Each number is 500 + 40 x the weight over its row's rms, rounded and kept within 0 to 999. Layers, rows and columns count from 0. Numbers have three digits each. The size before them is the row's rms in percent of the matrix's.

# layer 7 MLP down (transposed), 1792x448, rms 0.1, rows 1209-1315, columns 256-319
104:466513511524516566475493509563404477482499524449566542503519542530478541545545438522491485508551457517477491499492524485483531516542518516496449540546518528444449574505499495467566483469490440
099:468504502513377450460455540503533489500532562501532514470561462473515513497552499467514467499466478508526445476459454420556540520487459499450532505455443474483462542496492568491489538467493522
098:467519494517460525454486465521507501515561559511503476459494534524484447534529484489495420469488502481552498536547496545548517482471491494523439490498461473482537467426490439483496500484558555
096:545478563483500465487476534488440535436494527464504545498457557534581435517555485551554509554531465467451480534514532437413508464424549557550397493490489466443493488381466532564473523526508449
102:496547555503514555549470558485421454471422547536505493518470503552586451496467467573482451548491497462514547504473493481471493473518511459569567457565539490453477461550479523542496558403463454
105:535573567500516470519518493482538595494513601497557496472488443482474495468517472484496495537548477520484482550481455496499483504468442539553474481541480483509412495510445494532531516436471505
099:458497541482497494551499471540492432427526510476477489429530511571575458577617532484562537493554508500494504527472448469486566515479497482585489486508533499535487489424528437538472387476478543
105:559492557497545459532506387487520508457577398494503561496432479500543578434603552492498516509462411543510563505431547568451540515415500435469502485448528475444520520523442523506528542536504449
093:482543480593504486516498550471506569514500459514618499487485529474544535500471489491495482432559470463429536531549508461549458453522515487488433440559527486466449507542541443488512531482622488
098:452537455523477482480431499452481524468417496435541601561556557486512498457474515498522510484521490567533453501477580448519484540494506403494495541484402492442495588499479521505503450472503493
099:497491464539515466517508481476473457451512496464499483517514559461508495419507537533560576534495435434444522492579532492468610454461461510504527516507535505456495563478434508522533541496468373
098:416503412608461517453481465490597558521535568463508510473457546486486451457515518501494491475510483528493505476526503430511526566530501540478518490575401476531511473484526489487518507529470548
124:423600506483443510510490453433571524536512522589535485469551405483481517490420509530506435450442432478503457466453470480456521478478533535508533553511517456458512540563536558458563498545462520
111:493476504507501431446488506526548523497484440421501483501520528466546519458504478542589458473566570484515471545524520460520493481475518506501505489497464521485451547494520474480431509453503470
092:493459468463439458527494499442390437529493538466544518515502508536533497509453502456499476524423428449435465479452448505498436465580452519542523480460547480453524575469558428445556587489489529
095:448486487483545570438498520499552521494534497468541465520543511548521540502509560556445480531505422501449459494470501590501525469558486486472484546514514475479444461535477559506471570556441510
101:483577498567502533490505594522484466530483478472567448506568534517534501448482498527506515467616510418437479565480490488455504539519519449545510499552560475476495493515538513509543522537396518
096:521449501547522517489552487537486470471509473468519468466485519564572596562527455444517537485490515413512475489529478517485529581511512449509518535495510556452516544474531453520545498498539519
098:515551439532592566491516484544530457479507481478458522487482488538463561530448537512475464499544462539560547439470479598492532526508483462524490510501406468502506529479503520516518533548464489
126:499481489501515467472481448460543521451500557443538533510441545520502515468553499517521490478493520538506560446497561456460471510463521465491492458475502464541494491535492539514486598516542506
108:536416493504493495491531599522506511527473460475493460530528504533478409461531491542503576515467540436490419543486529457543446528483547549521486518479493546511503491470466534489521556435483481
097:573514487496523416469590521519471452439448512514491532503484465504469533464527477494470512540479561430487511529462506476511524538510494466550468496520528513509530505443449484558489504585583508
107:500517486608505496523577493512591530559486431453506542466496464491449517481508604538417463467460554486502559452466513503488468460544500561472491432488495473508486461536596566508533481521437590
091:566442483519429429538473518517450536513449516477474487558468526509496460518501414506461501463541529530435460546535444542485391478470502525523487510504439570531561570397478495455476445551523525
102:494513522502450470494473573530473490497513484526530605448478475529543482463497482563518528567530542500519471516449484456488479527535503528443447499458458508564479506509491562551521505487405501
104:508583490483403472496453465504580475504565470562543446455498507528535561552522486561541492450477435459484542462547528470482517522513461437495520453466522526450498534601516474506532484445476538
085:548410510525441419518513456502521502436561471433548575531486503425486511506475542492526506438513529440518565524479473568562410517510458568538539489531458492525440521476497439499457528522454475
092:429492567551519539514477562497552481535499528495493488525417489490538518507459572513530473444481530525513472505490530408539573493481474452585464532586469496452474502515447549479539440506547535
100:531569519534489394485505522462475495468564563440504531546497467460441498482551445466485538514492469479451532536478403533547441545515491572523561504407529462519460469537543511486444531506475528
091:515500548467467472542450488466434503560428514501502452460557461427458499514508512465431498526460545487481484480572486477475442427529533577486465463539492450487540467521522479483400554460560561
091:527463470502491554479517471510534491491609506544432432400525432482505511544522490523471535490514473472512518458388510449438496464502445534489452492509481422477501483477467492627499491588474494
091:444569542553458531512535478471462509516469478494501586471543545476567474517536563584544466469516543504452453529510562476470541460449508534523484537514470508459459550424512525487461470491465487
101:543512511498471523488452462557500472487514509421480541482454482547556433569489451512502499505596500487504458522490523515517509535595504469469519471528489447553530545523537494470460508437474542
098:462564466501521547463472445489544568459506488519548569511520549434530563500487529516476422490453504554492508482514471444491509493523485505515460479553469527608431493559510531512501606559496528
109:445476532519527490556486459488449514534465502580504453479504445537479503451477434533469463484460509485437469550537419580506450482543514509487484504509527536480554510467531469424558585536434536
095:482553503472613457531573471531541533498474573470498574486515509527530454536539515476519509473511526436529460481455513521481501503537529600477534563446438473559455520504462519525534411428508513
100:427527473530437502543547513525469415480509445534514533486507453532484495501570468543419514490449482456491509498399543473531489575536472495462605574530453529389481488550502488523500451509457534
107:483453460468465425471542556537499488475496583475528508438490530423509493418498500562509526518485523509511480553566538425451525443447430539499482455452456492531452475436511588525494478524472477
100:451498499507412554581592543468429512525545536447475590506503496437597519473494504537462571517480579446465526575446527534458505478563531470538524497521499465506408558597531474543472516559436536
088:525430535489449458531536510489510469441484425442496498523514480443553519501460520494499563523517514441500528519425389452471457486537485516533530489486509504497481576462545448496468461478418485
105:537511443491438495487496424459517484484499435516559573519496486510544468519476404479494506569505505503560475533494509410486499443539474454551579495508525492511474570521421466468507500448476531
106:502484538469485533578401502469501506533485496464499519541471460504564526424555452485432558507496457466556476455562550439503481510473551545542554468442517515461550440479536549463442598525551530
099:519538502523468564477562465576467432550517518480411412495462512504531558557427483480549499473444569492539498497539394504508483531560532476491511518512468579512528481424506491490511546575540491
100:501484495518496539478647452473557513526505451499511473542532536498465496493437525526427543478623452404474517513443530492595471498507501495467506529499500563510532532480528502476517430492545473
106:496545444455513577486573515489548543460532552463585411445473556473507501476522551516545464499426427505485540515490554544515505573507520501453583495542502458418551517518520456488521450475495490
098:484495472471538526540611514545480499445532559453445503509482475505443492605466485517475546543480491466487455565547486537501575518509530550520535544481418489531457484509463550571450447472519548
094:448525431518449497568507504516494552509497534446563509444553428525535493472430602543520498528484550407528535496514461507475510531537486451399524461441506441459548527472514447505506563409463570
101:606494454507518484491410472489497490562560486457499491527551457497461521510524536496438523435494444514477557544561483555485511494519507442477493548497544476462571481531571418496552525480479555
092:476525496472526514495455533535522503511524527469414481495547509498525520570457528445539444519556526435443478492480509517522582502433577484579406421513427459533521557413496416544516442514519488
091:490475521466520395474497457553497494467494519432482431488486485501493518554492504398564516487477564492499419533574446538456453500495442525521414556466498485527544577457512527488464477450568557
118:515508503556505554512541493496575465484473505516524494568471496458510576427505500502491549475451470552500436494499567549494410524558533474492500549535589488443526491460519496473549509481492515
123:487511533449433483503570485488470513448450558518472449463488513500512493629485504492515517504511614461567482513472473449495537534515544485577510532509574516540466508438545486404590433446471539
093:535439474553463546426482509495558424500458441534482502495484520473425482385495476574497500502479484525520604459444523484560502484519516478562453513536459470444510522544483458465502479523516487
100:535489539520460461520514499464478508475536548465465460469523532462541487527478508467480434491534529457465452496473521443580517514462456497547466551483537535487494481556492514496479484533520472
102:552513474447501495514480533525387580576480501500464479520501530514504538522564505556499526477499447564563519482533498510483544413544560559502457517496483539525522488497532423510437483566457437
098:519482507486487572525559541539504518536483512500419505453506493547485558497498567485417528509521416511508444522523574582481510494496477509523558492569535425512494449498489467580488503463554473
104:499532494557511535459532511412448531518489457488507517460454525487529495490467433504481503499474503485492504464475441485532559518497520537463505551501542576551507475482500508518500435456500521
103:448500482438533538490434577561466498461509471509574524504548517525574447483448501507496481503409497468510476410468465512514511505483500449467379399483481449536520497529494563514536575509504469
105:463465474517407552550529486467561497485527513536507482478568495522540499454474482534603533570576496490514372488477513428498477488471505488561496475475454495544460556561461524502548520416542504
093:485465550468501438493531565520580480470497544551525497534553472464611571501491519506530563517462518457551563520529469469523533560446537500390555484593504528511536528459503496459518489520493536
106:507514402531493484520486498446543469459519420451447486524473534503455496488537557478484517517527553499529492545532425541522571570508552537479494499459503481616515514526505522564479543433462560
096:555505516453486504500496551512484509523491529552456550526519508472532469525484523480500484513510506450554455481525468462506458459461514517450462538448541475552480499431476529532519476518517569
101:467476444649503455516497512530520447581572469545494496548506549541511504480512525564429557463527500468479586513501469543551519528572408452505497505587485543464414501492557504512532442501511521
111:505508565512503501514481490546473445476504457501520506518466520552568494438539496479542520489497461513546482480492483424461532497504420488583527522483491508455511474503557490493527547518449546
091:527526508425479546456435473504469497431487451456470465506516443595535481555548510497536556569507463500454494518452533476436505487552494513516464492515500488483377541504442466563513523503527512
104:511509522456502520533459444501473545475481454511456543495495551534519452535543446461560449532485551555486465454503461466504515512518509544549600483493470495501509555515479415515437393385521497
089:420487514510513486506491494548540557454546493463473610464471496412438599494528518523557489544451483473540521449474588500503466470468488470513429521468504482573584529446498451449520495497523502
099:513569545516573486451463502470474445476500504556480473539507443493585526488435452476440536484482545470482500480544511442445461422486559540481506482579542518573554457494398465564510565507553481
107:537484499560445553423544472479477514492453501478497522548489579525510426493458511455525489527582504580517566417529547493549487524467527524486451506438523525543470469538439529490466506522534472
100:483490544506537515469458480475507513484493507492487527509501538497509467543562556483539498485569447494511489500440503560515527494489524533486509523493526509546492512529506475526579488555493507
106:508494452487578503518489469451520547497543584584523555470513473488495489472542470483524425546493480467512462434544499485504472478425483489480502526500527468508517554494495553524433467488491485
088:495510496554479475508543556496533468477538538494475548444531563499519498543452528473473466495473492501533551580503529456610484501448459498518452487536517496498524550451534534488439561491555522
097:452488449632476470520562496441539563549517505504512536473470533514439467514572488516488542472487548550475554540455517510542494494572436550484497521516416488500518512481569505441499487480545499
099:437543507481483547513500474544544473469521503425530498515451514477548503499530498491491515487584464438412545496502456457468481559542521538528487502384446485494524529459516517518541425466544450
104:512526466563456556467512527561532524518528476532481584466452453500441535533526545465472566443491558502455482512560414498459497557458454535528558504484477556471469495502449535500469443551452460
102:491516457454445489444525445531491474511522409509483499519440522475470508518527572471600484512476500493456538530423443582507513430525537529543474507514500494568480492607532530475479547479465520
096:499522509487477570543554544521530516546494534432469506438464495492522496542409443562524532452515571626517462516561486494489562509518493485493540480507540497509455479494500524556450540542466496
092:445514530436500487503456506480480553586508488453494468481458598478549547512490449476540549485467500484498529490523507489505499470519466543446471494492445533540507477540445463507498395502483517
096:476413555507519528486571464564473501530572451411498496522451487517485493547487544468477490429497549467458509531433514484484542467445480450463533514508556518455535512514461505453459486499474489
108:495519521500509448491484484534525478506553500480490523508482533464526545490518464576478510505489499445480515579476459522438540552522515544469507524453489511521497492475517491526527501491434451
095:501501504490470551521531426517419486517479487527469481491558519512511524512491488468526559494424500464441476507541447518444495459459442477492459528449518479510615525435500458512505490515411520
099:490530471547549501490488497536464469531481569508562543434523461432487441469498516593500474528510487522535518543483527449532474509491464448576524435524535469498449545406532583476454528571584483
095:539504568447548507444552487507479569461523521510547528441529551506504505586479593542428529525548498442533525477493457539536533469455439508479439504511546449600491457441548500486502456455497434
095:532527473494465486514575540488494559532521529553486594466576603507463458520576475429477530458490563483456506500485507546419493545494499524532414504397496547505497437541453459472470435498557490
155:512487484525496478486513534511503453499506506475515522508465501501481483502504484503494497495482473494504490485497482499475501491506508512509487528509521496522521464514512493485523515492525502
090:460521510537513479524487540505451589533435439523491589514499499532509489485539508621517530539506579541456521527436480572538407520487492513536453590517505451493490531428507453507485469482473513
096:503497531507485463492531439503427480488558453516460440419488530500520524491403498511576485468540589536524555518512471470519525492510462500455534446624549476482550505501528471450518507490494531
097:479526464456508482470489483527480519506496459491503526481493527546571440512440474563478521511509456516503517507465513406434512482506548505507497463529480480521503459492557455544470428489599513
094:508470464586529504493553440528449571460463553445521525479515460542450475502480498500493457503539391543542422444470490474510455498617450453499567500461555466494433518513467501513486543545410504
092:409560528510507491506537549514486467521489521479457480505490463470511457429480535537443528469435502532483504464501510492465505519435500565446539521520516476467553548529456568493461460489530541
090:483515492544514519547408457551501488513544533443570411558495516485517537478459492519531533521496523494503477489528402431451447490405461528497581470496492476353503455510532427523499525467459528
101:512451507416504426485510506536470584492470528460527519468479528518516470574468449565483433593517546514493515474536556498496482547511534573484474450512449530555413494517474489464535498526505527
098:572530475457456494463480515404496443503503481541501440477578489549524494572442435505499457513575474517554496558516468465520520424489471490521452502602535507549478451597490454468560471471539518
120:545495514405574463415457436500492502478498500552454470452488514459439496469551436489552424554501502519466438450504491458486519450457517472462490499475472490560479458542413519478498448509539483
096:479540510498475492486507429516545509526561508519526508514496484489545500526449504494550529538488495464491424490534508427474478518516515501484547506501512523406560530497464527474467557507499484
096:495580512508458509502553499548476502497545408456475487508497510499520446513484519553499548503523522542531506575514475542562508457506527483558523493431460501517543572542502431550495501462510494
107:461471500479556524545529484486533535512482570491499492556466484506538512545515514485428514537526419537490586519434508543486457479500497454501406440550471509483403403461487516488543463541522433
103:449534542514411556503544540527542507526481526478492548429495525553535489530422468486451532487478521563499435479525484526516526549459467484532490521507504489467499448484548512539579532546451541
100:521519521562524468452546475451569490462457436557615556516434526518486510495467598571530525566535501529580488485409490516485463507508516520578456575516477464487501486537434569488477547471505562
099:536491491456581388539526436497450500461548591547501468486438497489447494553425579514528477484527553479552494488463533513501520537471494536535507495404542528519540530529466505510539455534521513
103:511506502474487450480499477405408475442487562547531507497454607465547506513547436503545511485429433451440508492485509501483522473534475529503433478453545478434481507479512453452476544525537554
099:499490522463465535528488467568483426435528507494538486473500521494495478506508485459473488542537478458646451538500539424527482386503491486522450468493502517556538515446532544424505428496569471
100:524478498541441472481560499460492526572552541411460516480539525566520547495507496498533524452478468464528532471488493548465502492535498517560437477445481493499514494467510499487457488523519472
089:473465468454547512455479516493557414512487528544536531524573501555439544501487540480524483567434490511546525532517564491546609523506535541488447505511451462490483533479489526487561476470562467
092:508456501557532505516549520493477526500536507501506453460478531500504550441433479498470547521552430494532545584501446510575512545533472507478546447575510462523502459484534494517563506453462460
101:539479416538539497430571550525551470567532497538545464526502475491529543531482422544457514544537587553475452506468533475500518461467531458461523517536464504528467479488431475542436427431487496
096:511527487461506551492495525467525509556534508471493530535535544498471511545502546476535559525446438586469516467479461523516478593562544497523440573471544517514448518532522485489453469494490488
# layer 7 MLP up, 1792x448, rms 0.0635, rows 1210-1316, columns 256-319
098:445470519514490561504556534491482520498479485468542515486505487475497510449535559556521434481530508466527507601463597473480529469523539464455421506478489515565521497486475466408492545510548491
104:506584535474482570477484539485482559488509488458545474500511403513495502523451450584482440488505509607469498523567512500475412466481450497484505547468551466478552406532527499436491546498522494
098:502496516501547527496457554448485531563578501501545485538506466490451571418481435526387510440468478566490564478505553481554539491522464564499549448531481529543493497559472404519460534477544547
101:484546528502452472532534521504520426537528453513537515479465461486523603491488510515441545495460535540491549505499522595552432493454514402512539537506494450518502505512535480480463487424549499
102:483507431441547421559464516538508537467455464484511543509476388445494561487464507520535490515529548497431466492545524496443476516515485462419569544501486473601555497447477502520481478557529466
102:469498540499492538537558475416383527579468485486498536523464454500493574545427497455511497521449553479549392512530431532561464532535467507496503544537471490467535532500498447531467469385504536
100:523475449505423570508446554510511542508456541551477520502568505511456481527430444518562485536531566476522480466513527442506527537552523442569519528517434450564546550504504557509499518467515519
097:511469515432554498507513533438515503511454485495471527452525520473533476511564558522542475462563523549506501516470500541487599505527539456590639508414405480491495503557511507477509474530456505
096:536555501475464509593538539506466464526541467502557497419486410476506478534511535458421516434529471465457522549490473436544518383511478591522480450470539472513508475493570530406562570490576443
105:555522498474512479513416478433466555534435525516517503499513480562431493465501479475508476427551507516512517479530491511465481474456529467475446578460490487522531477521463513474473465465658544
100:534511489432507477549467492502470453535472541585489478505537496484533553483465466466524556539506493480481435527563481513473510440512436409440550475499530481489547444478515594459468486488532537
116:514419464515483453490530516545466424468511487494481473591579485488506442452480551467463410568599557492426561506548475471512480527486462428537459528508439509533529509476512479563493580492450480
106:463592589414540503497482559457460512516529425544494512541469443561476496522546484509509503515466505493464417516456475534517498462476445493626480603486422433523524525501492484563500482453488554
095:549503547517530504503486586550483551448418503548481525488547510501443493491510502534512498527500512539528542541512546464457532523436484489428406459509431575525487470451505518521489398495538467
100:552541511544500434555555533511509483583517509645478433474578493477448448558501541457464491492505547507552471535520494466464595486491463481479533579518415575532513512507546475474478477482523573
101:464522477423470482486427450526393519513494503475472516506513509521535444496407508558503507487500520542545464498553567520473464467519409524496572509516487511498530505503461499500494460462561531
095:491503553441467513427432505527434533524518423547451461474517479462377460465510528504461490543532501517511468602499545459465499471474462576472492479506517497525514492528515462470439524510511498
097:475569583482507480557432505445416512538432496547465591423506495529544500515499447481517497499494542567561487538487500418451463514554524530509538480479537522433444466495493473515529452521504521
109:490545515414520501484495538491476568489449476498534488544518492463489434534482502530446532541449381485465422522516584558563524423534453470520531529529490443525479512551489443545481576451503527
108:452570474536445464562495535511505513526516473533548552474495435483503529485542489478431483496504493531548536511540449557473442432515434522462570500504520448472498532506523505562454500511501556
098:482463500497493564432447476476499417535510492542471460431487491511476527497458475478486429492515481482498421504494513520525530486496485580450495498563524454510505504550485493410482509486504520
099:551496567417451546532522539499464501561495492521548494477542451456462466472481488517547518387523458535517460476528562455538508445518452508483488477506541472436491623509470505458517516479491446
094:531483512543445516527327467496457466522504526533479435446602506519538454520489523514497456444564528464517501538476559448593544506499490544512467519453477557475541567530474479476545475456498591
094:485447504498463521496578496492520524428561511553550423483550433517465494488525521586525479449538513498457430506459534474528598553539589540472474463510527506468457544484517510407522555461519464
104:502503427498476518517555510478481562490450511438465540522498508482431469400548573463489498499567495582497472476412511496520481529456438505419480545482451571543536514483498542458497511478517529
089:412521550429566527444461477453505503517561510528517493485531441500431538488550445509482408552568495486396462477533519438439574500440472425533503415506564438492514504524482558516519436551491495
095:524535469470494601498545457478473508493469505506497527433511465494499488469573432598464453492494437519489482484513443536465406424522517592459526489503479582530510507509450419495520521432459441
101:515479499473517530489540543499434514497406511561468493540520497515545517558471566459517476481529533488432403446478577508491486484420502463538480527500507531490497479488493475503526457522468511
095:516534401529494547437517460521447498505588561523474627570493483474527533483517562507518514474463456447518510542450489555538505511443453504464472522471521536469504506467540496466559492558469497
098:459517463560479558509534472461479502546514500518541497534523471488447476537413489472473466507531505572456419514573442460544511538362560527533543503470491535543513507531489505469492504412408560
097:510518492440492527499435514535520504438453479503525512615589414534467500442460505482491454504583486505477419555511546530538523466500488430506477448480462496506532453554439565453529510527570504
098:507527457461524442465494493500512516589522550479599496577527469434458511487492554447496509479483494538463571467533476533437466559477516464453461546520557487541460519491495483505510524514507517
099:490502495507463476559530560515512540535502460521482534507570473557455563434540426600470504488451525500478509501498524513536459417437490550606559479405476457367496525523494490515544538457469461
103:547492525473488494470490436438523540453572549480600506532486424478463447520566494459543516481545530522486494470440549500523531517454501438520489532518414470582488533554559483465517551479462464
092:495490561446510478527503515457498497557520469562461470474588504490505482471447472508572491519496506505497501486558416546549447492533458523500502504468480521497518515473504500455525512480542496
095:536487510451480456466509540483460521517408542574446523498499444495461546492474484516508488560558559492484469465510488471497526527484496466502453488472485436488521479466480477506420518560549461
108:461518508498485532515528529470547551511430551532438521447542506497435513511532492523475476469505438491483495573540468493531500534490495461481543568482499513506582447483577558544572496407450513
093:527571524457505535571516460464473457538454452538452489496599462535438535478527488583425434463474540511491493522523445407452483482472456514507525475484509457460495463493482523502520493494451504
088:489505458462512517473473483498408458520457562532510459503567522549376517476522522531475456522535480555555428455506561457496530519468501492463462521569478548591427454499528531577542477573522503
105:464559590505531473509515525473491448505445571510482544527551471447495496455528512516520482483517538485438462531422505461513489469493498518536451473445474528559502517472562574505491413484569446
101:499521448546506479441545511466498549502481524514453539508560437484485496530443493548428433497502578520507439524450475530555576501533462460444446493537442494506461539506558488558543511453447551
097:456454507532558559468448590492540456516500560567492562503544562499445496381492517565510498486531417511485561479470505478537472474442498497494440540541460501434509558495497540456459465495499517
106:407542531524529429606463495497430538487492491477588596458511481503466539544488463479544451538527535495439532533485489523465429501493529521548562517459469466485454485548440503498545488469548536
106:456512538505441496500492581491497437452502478484466534601490446473506557512446479577569507518541523502407438476477531441500472483452439454553506554548506581533482531486453568497486553483473513
100:470468536542389560511477490509492497538548470540553499411518472459491489397513440603464493491473432522493488465544512427579466468504423470539528430516613454410532520514588509476544566448477462
092:493474467525494555596433473549457461525475460549485539569448492525498482522440482495498508423500517487539332551466451443442498463475493543507570502560532528558487502493514495404510477507508521
097:527511490521511475507478560547479480445437458445469459478523479543489512521474527519452468572456525480475467487450624564538470489529510493560476425488499438502484459429508488529479472459552511
097:513510498462494479494491447467441538517448518496546595511468476522461544503552435530531473469401480591564497488497552520457391444520456499503563542506483514473475473554447488520496491480511548
098:540442484488502575496482525525446541531500533529502533548487505530467537462488455563457479525524510554512513560508547544538499564496538497512499479489485507455562462478471499455491549551474490
102:592518508508479429451498470462446535467495508561503531503572493523503515432564547546564557519473522480552502493474525612472542510433493503484484488522457502506524510459478542498416505537491503
110:525585439539464475548540474421545449491502469519481446472518572543464488460495485501449481531450532492486414478538519490529523480537488450474518500468528489484552520564470446493486561491509556
099:493569553401518503584521524421494554519514461522484481538534489503548531516506527424531420465547529521501408532581501536498527458537502585451506504508473488521529560464542534516522502459499484
098:432536457511535538588463480486505514513457542503560561524505436532512496499548536555477534491465460550516501496523494506490506556470573583506554482479452487429520510541551591476593531365471554
100:446482482567505515521503480502513452447475527489510491482521508429473522502474518518493446482551511460431458512503525509508477513454473470497520476461534423476504522567526519489572541483539495
093:539580454446570468552488447485509457474500418537489559541529500432475463501494474503556486495463510526494480442510484504521429496504468470493469487469441517537526463518506475487455535514542506
100:515482516447508601507474525532526496556406478577482474557495482535521476485527515536468463511453485474471417483462520515543485417459451459513505492561513487491531540444562432467485538486458515
101:542481497468421525525526533465567522539481498468463537442540522476430498483522492464540535441553513493497506470526469491496423513478502477546520494526479526555489511505459453568490547424476617
101:498480484522510442468498482496492541516484512517522443553514489501475563558487535520405406481467506526480494537497482547484507451471518510489494489535511559488464517537494518524501557505521566
094:416463476523481479493495470405453523531549465481510466503499531512407423530515524539519428459421423478493461520478503575476491444542449539501444529437526480536433490533485582483495486459541475
107:465500566453478480512467510513423501549498609574561588493532476508506507480444448511483455500487472485513524472487569437488450478495461476563414467566471492434565518473510503495570454523576483
094:478535519549429528527464448456466515490462469458540511443474481469491453492530441576436463471491532519483542502513523546437472548521524452548504500485536460415421465542487508460502467474593449
098:540550584409499438504509527511478597571455482509435515481539489465464566509567504462523451461498562519507434540514482481469481488433557517474470481496465488416517520528518505495419497486522532
103:456443520484490474509517528497470503526475490530532499487499434482474538523438510456495471528568498515521504556470537475503456492482575503497547486558504429536565490462520556490577469500476518
098:427514481535495491514507550492493448564504501536538460527473512406475566502406513496480456464511561532519438481487511478577485446443498515498535507492540483521616504474572461464503493474527497
103:484572533544531474553521450494446488536515550475508495503491507473452549523491541504452486489511505519442500493484450556491494434449539535502539456464529518480499536418510495465500587522471451
097:505439473487488565527443498514477464472533498568499403509499504471565499447550508463439495400456465546460443550541495497537538513474549495483529488559508501479515498504567516453515527475464441
095:495507425497523482516433459516542551532451528479463552470475451495463484510523532516509507492533471602492521558457499461469516535515475485459497528506480483449538480486546524485518495446483605
102:524494524477502496566507539449539539495507550549534510457521339551512558490554533503489512522453474485490456492476474491504448435485495487471501507474501459456539500445556562576601496481509496
107:495512506487469491455473595480513535464488462472525489452486419491444486512502488540460537443425521566522473492495549508502434507517469419533545491477482514493551516538488497473444478479509599
107:472553538385482459445481562501486492514448462494495553552474529434537543450548542528517527494428465531564483522371546544526469500490504474592550559515486500468530498478548442515542584431457461
096:500508509465534442495428541455557505519434466515519508483502458485415487432549512525496521567598461474453464445547488510446444504504471457542485517459462466530576531461471521495483456522504552
102:503561543439506545514471481564467438401474532507467438559523445515532516486434490521498427496487542463478452464530485467448589518472529435510459491546568510487450505518441492529510517483446507
106:530517568469486576481456545514523561542427419509550443499494498390514444538586473494480507469423472549505470542504557513496496473446490479466476397532551497489494493545487485443502593458452469
104:445450519452514455495436488525508535570541423528535497477493473431479531504463443490495467557479522512493523546514506513526462460499469497545451487539416489504576460540488431497533568351469510
105:463438538471506491559508553502484534500492531552484484495586439493492490484489409525453561524506508532581539465578549385467498522464492424463479507502477466476522523480520485505525470506423538
096:543461475426510452505440508503473520493475481541503459509548402493477499506607507532460447558432335451563496507383526485539405474491459525464532450549548481374540496469490484470590449463507489
090:546487478512501573561447508488471542467538535572519538506619396494459554444587544493465468522553459498594446472507543471481520485482472499495539535528500496453517497463500516521564575497519508
094:551524548550472515444473538544448419454479509540537550548543473489468505466506487522395528446448534484557542524470586506503486535502498450547538476560504526474490440510547419567463541601514505
101:474502468503549572532508429430521455512479456480481484488481467544527466465484520552570491530462483536491505517521589517547492417530540539481597485510516566437487524573520496555536548464503536
097:512482493528479490547487528481478553516521487607546466501531435462436541511481556516464460532573493456585453533474509480533526541470516506478525466529564527480516535459486469517451560485496506
097:497397508507516558527544471484563522501505464560491439603527513520477518520493442483534522485468514519458459540599487499470492498473451488495478467473506565596509503535537468508588493455441457
092:519583513502566428594482481402541484455474500503506505475543431514446528462567509472532448526492516636526511531544458524448504486471518468552512478503516482394463517494451486519505505528570542
097:537457562488549532525439483432473483477540500533500469501497411444460480468458464503525423556491463466492518465454538427495498477416502563504542512584511530540513539451449503475489536495500475
157:464528504491502499519479523467486464517444503556532542578517438504443475518450546520458472462488461534538453522534490507516473456465468509478517562498530505561502498580530498492564563444489563
097:499485464463488559479496467481545489546552554517585438440482490461552470465487528449491434407556504446507450512483505416569599448493556538471461501521470541447507557531436511475514537452517510
098:490471490435463517487415517513512550530440592562577532546471410450474533489563491504469467505421502458493463479432510542518502496460535469610508471484509465498492493505535548501513518466526459
099:524541481552538584564512556512459476491465444595544462541457432462489506441492443527483491470504620457531500537527546456470546522509517490468501515498437509492525578512524510528500541444451533
093:490489564503529496455461552502504473503509528538567495447538558503500579432473533514478558473511462413412521567557491461526570452448540498501445528582442556501511447517533510481507478482559507
097:567505463416550479514503460467496532448439481483476525562532527536538472459563415449524533574598464431510483527509507459465451456531502508589497475505457473457535505438508503426530496475438560
092:481508544450494432508574598500479552527511382520419545470553484546425524557549504491522482483540429484491528494466574600561493488512508445521459503548530565608474511509470559557511497461484468
099:553486524528432512492523462454500451506547474528548494512515481468460480464553503500488507479473444494528450476406463488513493443462416522506477553474543442483583494474533471477500491447523459
098:455522549493485489500469482455470547502447455480546548493533486497471487458536550517507528515475536524450498529554520501443522550470560485528545497453458513415500508439433536532481564515481503
122:480522565413541484515508577412440459553480488481518572483481509426473459474531493519505536495436528528534491578496553428448519358396476494552510526463505437496522520442484443486505527421450495
099:513540536516476543563494508486452530508396417536550489441464451499562472478493473478476470505493448584487583515484489534563512489382454531481431535476483491486515482568516396493504495465488527
097:497497504492521529462454454485491514533436529517538394507502484429402520462514511500473421509478518471430460482455517522522505492393517597489484483519492544543529469493547496405499505551547487
105:449554490552545478538568554444511576594519489506465560522501446456474555400486513494543508515497502516524499482448471525552504500491463481481498548435506483486474506493465517549562562498540493
102:531474537496523520522509477493503534472464492516500517565543434440540488425510525517550494451581446501531456520450519504488574463530564435528494477492451479577560484440457483529460539523581506
102:475470546434520499530513582476526543471488543483450494447521508434439442543595484465483471468476500442434502467518536440506449494489486446470495463461462506457518523443504461479547448522500547
097:484458523490518559487507541504550499585492420470483468509531505510540461478499427414474502495472506533438504532558495481470484481489522483465424504515444436537469435431508565459501566499500529
102:551493509486488543493453548532498513534470493532517532505505487464457536511560466482466504542481509521551502517464569520449556505413519470491562528503459509482511478481478425486496509453535486
098:489475540501518493512412510472488530566507525519498466453538487484501517433488512579501502444596464468425457502460538538507510586517462522497421525556531526400517519500461498509512568489491534
098:485468499517480542523427516539449473563491483611519543547504484500456542506481522567490544498474417516500479472522547546505471509463472544534494518610521490472554541477504552469503588501557528
095:451540532489480488511486443537511564524505449493451461500479485560490577519512501526466519503481527544499492489531528521480424441467410430520515516466526469478549462619436473512459520521488538
102:415603478431491490551529481461491446513535491455495568528464499477494443499540520498534457454406566548497501491469569489449491459419548515495497551420471554527500510538508466454522522497506473
101:465484535490486462591490492527499440524547506459516511506504504545497498430457595531493523482433489474500479518524491536446572493513464476557516512500459502490530555474511503472474500488516448
098:527504547492466579450489548491500462503416516524434475411500535496492498470504475476461484472465495487499486515439542473489461470434451559479518421506465562522497476485584496477510507507572562
095:517504558506434496521358505527447516500487443502499481454506488458503509449521526517536482470507525582513554495570509466422541448454510522568490542476495526563494470564519429535462510548555525